Part of a small language model's weights.
Size: 12 layers, MLP 896 ReLU, vocabulary 8192, 26.6M parameters.
Each number is 128 + 32 x the weight over the matrix's rms, rounded and kept within 0 to 255. Layers, rows and columns count from 0. Numbers have three digits each.

# up: layer 8 MLP up, 896x448, rms 0.102, rows 316-368, columns 224-279
# down: layer 8 MLP down (transposed), 896x448, rms 0.074, rows 316-367, columns 224-279
up316:082096113171069156100156123091150111149144087124167101094130130095120117088108068206154164156165172141141174148170096133103113104115106134126117109115105112110065134150
down316:143213081131130099141086117124187131147160100106205077117154123148160103127135163117129154170132164147118124154127168148069134098138149123125149084085135095130147132148
up317:132135076115078137114168207143173132109113113129159144132173102089065139125107144174195126155147177175132109050125101113151100149134128098151094152146120178126137171139
down317:125119093180127097128163182099189143137112142005139179105156140046139096169146126178174155120104117112096166109103087120213088174156131135102123130185111088096101121113
up318:178114139105023116150135093128110176094109160130126094101131131185097148120122068156137146119101133166127080165093067118127153048081111095123170120182162165126119157162
down318:133102151114136135180176109140120102138123163117167114092133120149118153153153120116158187154185089112146074134153157103155146113118090152181124131130085150115115128067
up319:132090106098174088113125171162120123156153095075090152142180105146120138078103132130082096166121147136124101138153108099166181113081115114143045152087118133077152127084
down319:139099151087130132110169101145190160172178092142127075096120124089113146138123130128116141104081112128089145133085174066118110080135140106083070153136150096126113108145
up320:108144149129172075067131112122095151104135178144097140101101179121104128090185137165169101112147094083110135130150096148055138129145063114141142137116061128108055113173
down320:159151069111134114135101106196164133108179155057099133132172117171119170122158075134115126129124089094084223144170149078144136091125131178088139155099129111110101047144
up321:094085119173101146135138104157145163131072086112156134132142113156132112153085132158109141122155109075132099032098071135131143123111157117192102135152142115157106144120
down321:131124146172115108135136134146156170142160176112100109106095101087148092089126128116119065143098089141161172099128089151194121130117084145125137095113099100074129118120
up322:110150123150179082145163123096085143117141074108167121129143151199087068207092151162128121114132186136204136093124091161156122151186111155141106114141156167135129131166
down322:089087168157156155168153101145183167134113173112097164109124122138106126142118147145108137170148122110151103116137140095107143132138134109139170105156137152137117146114
up323:117133137146093121107149086122143178150136121167127136149157095145088097131107094091074160095141137121067084121119113082132084141059109188065145113065157051095124138201
down323:119123100073142123177145146149166192144094179149215125099123055118136152117099124153122160110131080109137064120087085108214129146133116112068131128120183160090116147165
up324:071112120145124143060138129129111100103134112084097052063141137103127121182112117121169127127104177127069192152182111100165130148132117125149123152143143126178149148129
down324:140151122096123150153152119160095056130121098115129145134171217116084107155129089129152070094102086148087167093078107204071151166084076122186130100167153068178172144165
up325:142119090085111123093153201130058128230134192118130095193114139125106212046118088117097080153098204132131084121143134128108187109138185129142168122058120068153134089108
down325:136085164132104112112194136131143097131186128141090111070167081170111147087135104156142060166173104132134093118148142091150168135134151167120091155204117127135085055110
up326:167112105075107078178163134148084173149199108158107125154124088187110105126059180145114157135100120099148111158105172179158097124160129107227162074120145099165146142107
down326:184136191140099142154131181117091177141152152104141198144160130108097114115074132126106146102138103187130124133112138121146135108082148109132110099134097157115080118113
up327:189052101101112091143142135113156161153130141157106101120154141114094149113083128126104147166164130136123193116139146141091152108116042082152123132104120111104142102113
down327:131123126103140139184153073124133164117171133087154134130071072114091207066103086150107097119082110159144143151119162129130128072089128132143103114124112112129110186097
up328:126137143167202131115108058150093092088040105116145113139069090114137099081103166140087140204150143166151126123115096156131123099185131073127142192152169110082172096135
down328:136141141117191108093161092163094083166125151092185127120074084143161096077103100184119137059114093112132087174152121126099106128127129165126132136221145104201193095190
up329:124087152073138163109130146104145122141112136096112117110150095155148105084096133153109154183111122152139111127153088073123181130126178111113106129094115101152105103116
down329:112118172087149141160101120151205129156087188137129132135150113131109169124073104179049097102126123199143114141069106135159094099159163069178144172163205160122161149094
up330:099077170133190167180152156142174098174141089071127108149099108153113074121074096150166134124155109107160138143113178164088122086174140156143122133096136155160154128147
down330:127082083143174149183114115107158180117146142218153063182142152199144124178110146178113137159133111100120130072106138154116114157113144078125103128181115085129151194152
up331:141106110186135146140196079099102112163072136104111084104170117132057158131127107131091105137140127086177125118124076101151161131105124132091187157093163149182177123147
down331:141155122158130103147171135066148069152127118134100087140125157102121097042121120140136084152149130157190188146139156126145152184186105124119154128059175142144127087131
up332:129135116132152094149095126095118176114154098119155115101108159165055108132053105085155104113104115153161194131087145107117100155117073164110061120078164159176178115122
down332:178138100093101150096072126115113100164130147143128158153153104075075130172106129208106106106113122127146146108164154087104121192150133124154117150145104110125123136174
up333:141161155143074130101151104181167162143123165189165121162161102140126121180124154196082133141117160136168081076105101167079129107146130153182080123116114064175114158131
down333:063163159089181110109125082091140140132092194162122138170122144102117145167140201136132068155133181114139097094129171113108103083159171146134213138124124137146201134118
up334:247109182104101117108154141122107116226083134117152137154145161158103119158161133151117139127116092144095139118163106127070147165110161126098106106122097068135121118100
down334:192099126170073159171092138178104154099067141151164081166155135169110097160150102111135084107125120079096130133145161089140143144093151175149145118156155177139093197126
up335:180109107139096101094156138120131100059192195136159099140138144151126136126148164136108115063184110201164157148134114105154102178083141128126136192064113138109138154137
down335:109136118165033146109166139158050069149114071186121143113115097156120134206129119139132175099153084111113138166129120155093048097158050150215126152089139122115119098094
up336:145105160166065107133091098118105129089113157153133120187071132123072095147094135147114113093100084133145143099156074138090144128133128179090131145081122150114123092146
down336:105178132098124091096150141145072122135168128179123119163116116082166133060124172119067162113111154139123106104115144162097085150070133159146126063095130116109151076140
up337:146148141158091091124137091114117165120167100121111109137106103199154143142068109144120206154077199154130115121102111153139069113136146090136147149130125105105119109152
down337:124105088089146081131029183112113115083145127134127187137076124125138160174169178151115043109120148103182117097156110147122137066108126129170156150124125086140128172124
up338:053189123135143132119148165104116113131178163068110171120098091169142181068115055058096137140128162083133113156075110139100138125177142078203136041112096144166132131166
down338:157112082099124103088148127096119150071101109124130109127076120070127134110037137132133104122095158186119143159179094132094132011093134226068087186169077075146087073141
up339:172167101202087199094140167110132124109107108215154137110095113134059103133062146151148060117120075152147098159073111136131145126093131112115126150109109086145096089107
down339:129097171213103138144102089091094224117170088142118074128161144106158153170042150150142081109131166131128101134132154101150081119092084095111153117132112146130149115136
up340:068132127148128150114120133163150138145111135095119095097140206119122123179108150113093143096162109155132125099149160129133135129145136104084166097141129110204160171136
down340:057131119127151162185162132148107189112160148149151091135078146135153098165134096197162137146106155143159160183109136128152147090111119091112169138153159171158128176145
up341:131125115162060129151078109152141145087175161112174128161130080176162135112163116088109168195150185132148092209150139163106103076165129167170132136124152108146131093148
down341:255161113100187140120124125122115058144180156104105126105144147126114130041085118134143121142140090091086149163108036105116154155112110083190132133192096109128136059165
up342:130126153072163142161141174149111116132158079162167207093112125173097106145098119160141153086149141146155115109131161134128111097124101118090161159135114169133181107137
down342:137116107141160129115171166089086099149151088104112133097134142139131157170112183131182119089131168117088070074159156149163161154167181171089104109138158150173107150101
up343:123128164115175115136139122103062113124198114164157167133108150157136151154104108139114124126155103144073132073122137077162131138103135076096140079150142051135110079190
down343:156169075153142139095096127147141148083137194076142115102106105120158096129132089143094146115175186099081182112169113082098096079084153128106140144065103146114112107131
up344:188121086205093145152104176119100202151060175076099074119145097190092136138167130149142134109129119171159137107096104128112149159146182162095136108179135143193166189139
down344:117150154103182100140099134107099146192135175225176130078196110159067205165175132121109156126131120100150157100122207161142098145134096143096131133202088114096144058133
up345:141127169136110092128011134102103111107113126093167094151116119067150136087173099058070137221104079079152153095128140112105131170186177062169113131128080127121153131118
down345:157128065116127130140126156182110175131108128142121184140134152153166135134163131181183131119128155160082183146167117129180087117117131107091118155114176115156078184133
up346:111085110109155132137169142116119113138170192109128121177122138161111062086102124090154217103143149166096145112130093100085163146222078176089111110186064045080146134132
down346:165091120124167094088102132184124156104144148137133175107105121109173191108110162179116170097087147092140119107086130136122086103131172209128058073169088072115089163125
up347:108169119211176070114079096122165058136099109102125096106075131077163118150097051176142186148097100137125102128133171109140132108144086133097109181092102116095168128156
down347:074152173102116153144115145115093099169150151177151142110109116083104113065118078213092156083215150114133154148080221086169095124132115118150126162088090152159176150111
up348:111133153141119181068091115106077167127102110108156110105099124131156118111115172132075102183129097142120101180117131090103028129146109124123094168113167087124184134098
down348:105137191091143149136122129128174165159103132132125095164125164148124202127140151146127129153141065131135146152135102139104089187129137126196108182134168144122100115164
up349:072166054133142090089161125110177127115182108131113179188130153109109101097067128126151167084088118066175104154090155093082102140160139163147169182074123101166150061173
down349:109086107132127100067146087104107155168133184166145126113149102096118162108124081185155117123178115103126134091133188148092114111118162188135110159075090148128160106148
up350:115147158075099129163092173178133177101114064094129141116174134188105103074129169163097160180154154147158082119162136164154102144117128092126108095103165151144209131161
down350:114129164074157176128136151121154053222138095100089107146180075179110133113095138177157144131141110157116148161100103136150093056105096163115150137153182117132077154143
up351:173172143114113148122180127159147132132106135080142124099111185141146099143141115157146108165106182083100144056111130150121123108113113117168131087135204145199133181111
down351:122153102084148184161112098142109034152113186099074143121165118118095151124123152161149118133159104116141148105119135113090131106149181160115120090153130148134119110149
up352:101131181110112121097085118126110123166157166175103113142064104071118097178142099168138123168142121078161108116087076124081116111137144110104131091134177112150082123198
down352:073198149123149097110045163144133076133109135125153097158099130120095084175069086179107193127116125088077107087122111120068127154129128063141149146094154115131099093090
up353:146096109102158080071133161197148165152180151123095112153102144139078172125149162106177044099091150152135170183117164107123177088154119124151153118083124106112165112159
down353:122121089099168123094121133126114111181084074138113110174138129106124152135119167134170058078109088104153197103148112146147091146129196114171101120105138137108155138143
up354:144089135131118130219146121135118126126105145177068086099130137105118129122129158133159127135197127135119120139126153100151130122124143186131108114129106118125135139147
down354:135121119118117123157079120108170118154122181090129130073105143139089148125153111045120108123132145145137095171140143141125142152116140113137148154163133189115140169126
up355:129165138118108159149151134118126095108137190122138077088152124135123158150146127116187138139137141100098168134151081142168132164164169149163116109079064114114107122129
down355:124113101167123081153107157136121162132116120106156082117139150140110128205082065098165109143140136129118114106084098158136157175117120140166061166102163112082135121121
up356:102123151073147121109072089137094143132111187117113106166121111117122140094141088044115149120114112101134157091128140136117072133117091132119109124071116138123190151140
down356:135093129151182115163133124117150098111115157176127127142160132103133066121129110102089103139185160080125115088122136130152150094140140155126141054127175125167174158147
up357:091172187131134111101164087125112125134178138078102112077103157149085197111077108121156130115168096124129150165188208151124147105138111096103097140084137107132140103156
down357:150157171132093077165169085167175067092195125125120205131165192136137142102091139146162117162152055090157142175120138088153180130149067128104085135144142161113113158103
up358:123094178091118150095114214075098127090123134127175158137142117106169158093056117072140034087132109152107116158140096102104160082093159150134120161152144099150150106208
down358:105195129093106176161140070080140190127164155082125086184111161081082158108111107122163080137121104118127189133197104112113158057067089110156108109144116112153169104116
up359:107141153159165145117113105099162138184162131100145111138125123119092143114122116092112114173084116133108094124151141112098164142117161102134149122112143196177161105133
down359:110159101164131102134151125150134154084133085118165141131081135134117130166100077167071114127132074110119131151098108140184144107143116106114108118110110100147114090132
up360:055109176109118113071079173124110091171173066128076183114156100061167140107134116126123106095117162093092085134132141098127144033168138166074141122147115096180105099117
down360:130154137111111106133136078125090171066126087144143121155181130130177135178149194111144101153128168100125161124072119080114154092118122110110161172057139159127154157128
up361:139114149168049150130111132118170088154142134114117102164139113145117136129142144134175144088134193102125113131087158110099109140180093109136087143097126118142106116104
down361:172145120154095122109119113107146135128144127115105160134129119133089137091110161126105110159095100119151112108113136143110142092123130159083161106083173140103138151109
up362:097107111106176132146094089122115126115117117127094121150108197112122133078162107137109087194177152108106087133107158102163161169128121145093082143145211112078105136126
down362:094145127071184175105138140118101029122216124122174091192154206125132065192123133147142117123130184133101115123142198136160122146162166139153125157119130113132132055141
up363:139110122112137127149132148117116099145102134127151144104098138111153108122191118199122120141136104091111118161118084148052145062170058123085115094130127164095103106080
down363:109179133140114135156102186119130230127117105107121045117164098106106157112075133195152133115120129102158085117116092166125143143221061144162142146140135113109111158207
up364:058122114114134097124089122098181151139115087107138147124113171131104153171084170127117095149161169077134136108125097089100111131136149140120108046107130123166134129124
down364:118166169116072093122124090168179128117118111143141151095141150117124187064134155130140186137149095111114107116152204114095149090070103128092122113114197121138132098132
up365:162103184126079106113172086140129155132087115151168122141118192160129021105120159113146104176162136107124133140040112136123143124203127110149116116138165156132152136145
down365:154091131136070063116127145079119255173152106106084073121147116144090074100112178171143101148122091123118133129157162123092125128106098070106116075157127110110121096132
up366:088198157124142152109077154144178147079138106141118079118118076123141131154147199049196131136086079088178070194085115124123074127147114090099142107136141078114141136146
down366:098154111174116092165157179177177081110183079118132181168142122150143155082094161123174093137127112122106147138143136162142110119076139125162087159111149130121124129175
up367:137147115108091153152084122144142132152155080173102184098130130096118149123068130150119148126112134078115130136142098149160125176127072080080154095149111101144189111194
down367:147060167095149151086082110157086111202103149186078136164200126160150096131177103142122169137128125127095113120128045111103103154088103157115113119179110113115195076134
up368:147153169185086139101137140120159141150134105164101123101130144093109113125149173111127098080130130128141200137189171081161124102133145086178108120097128149131097122106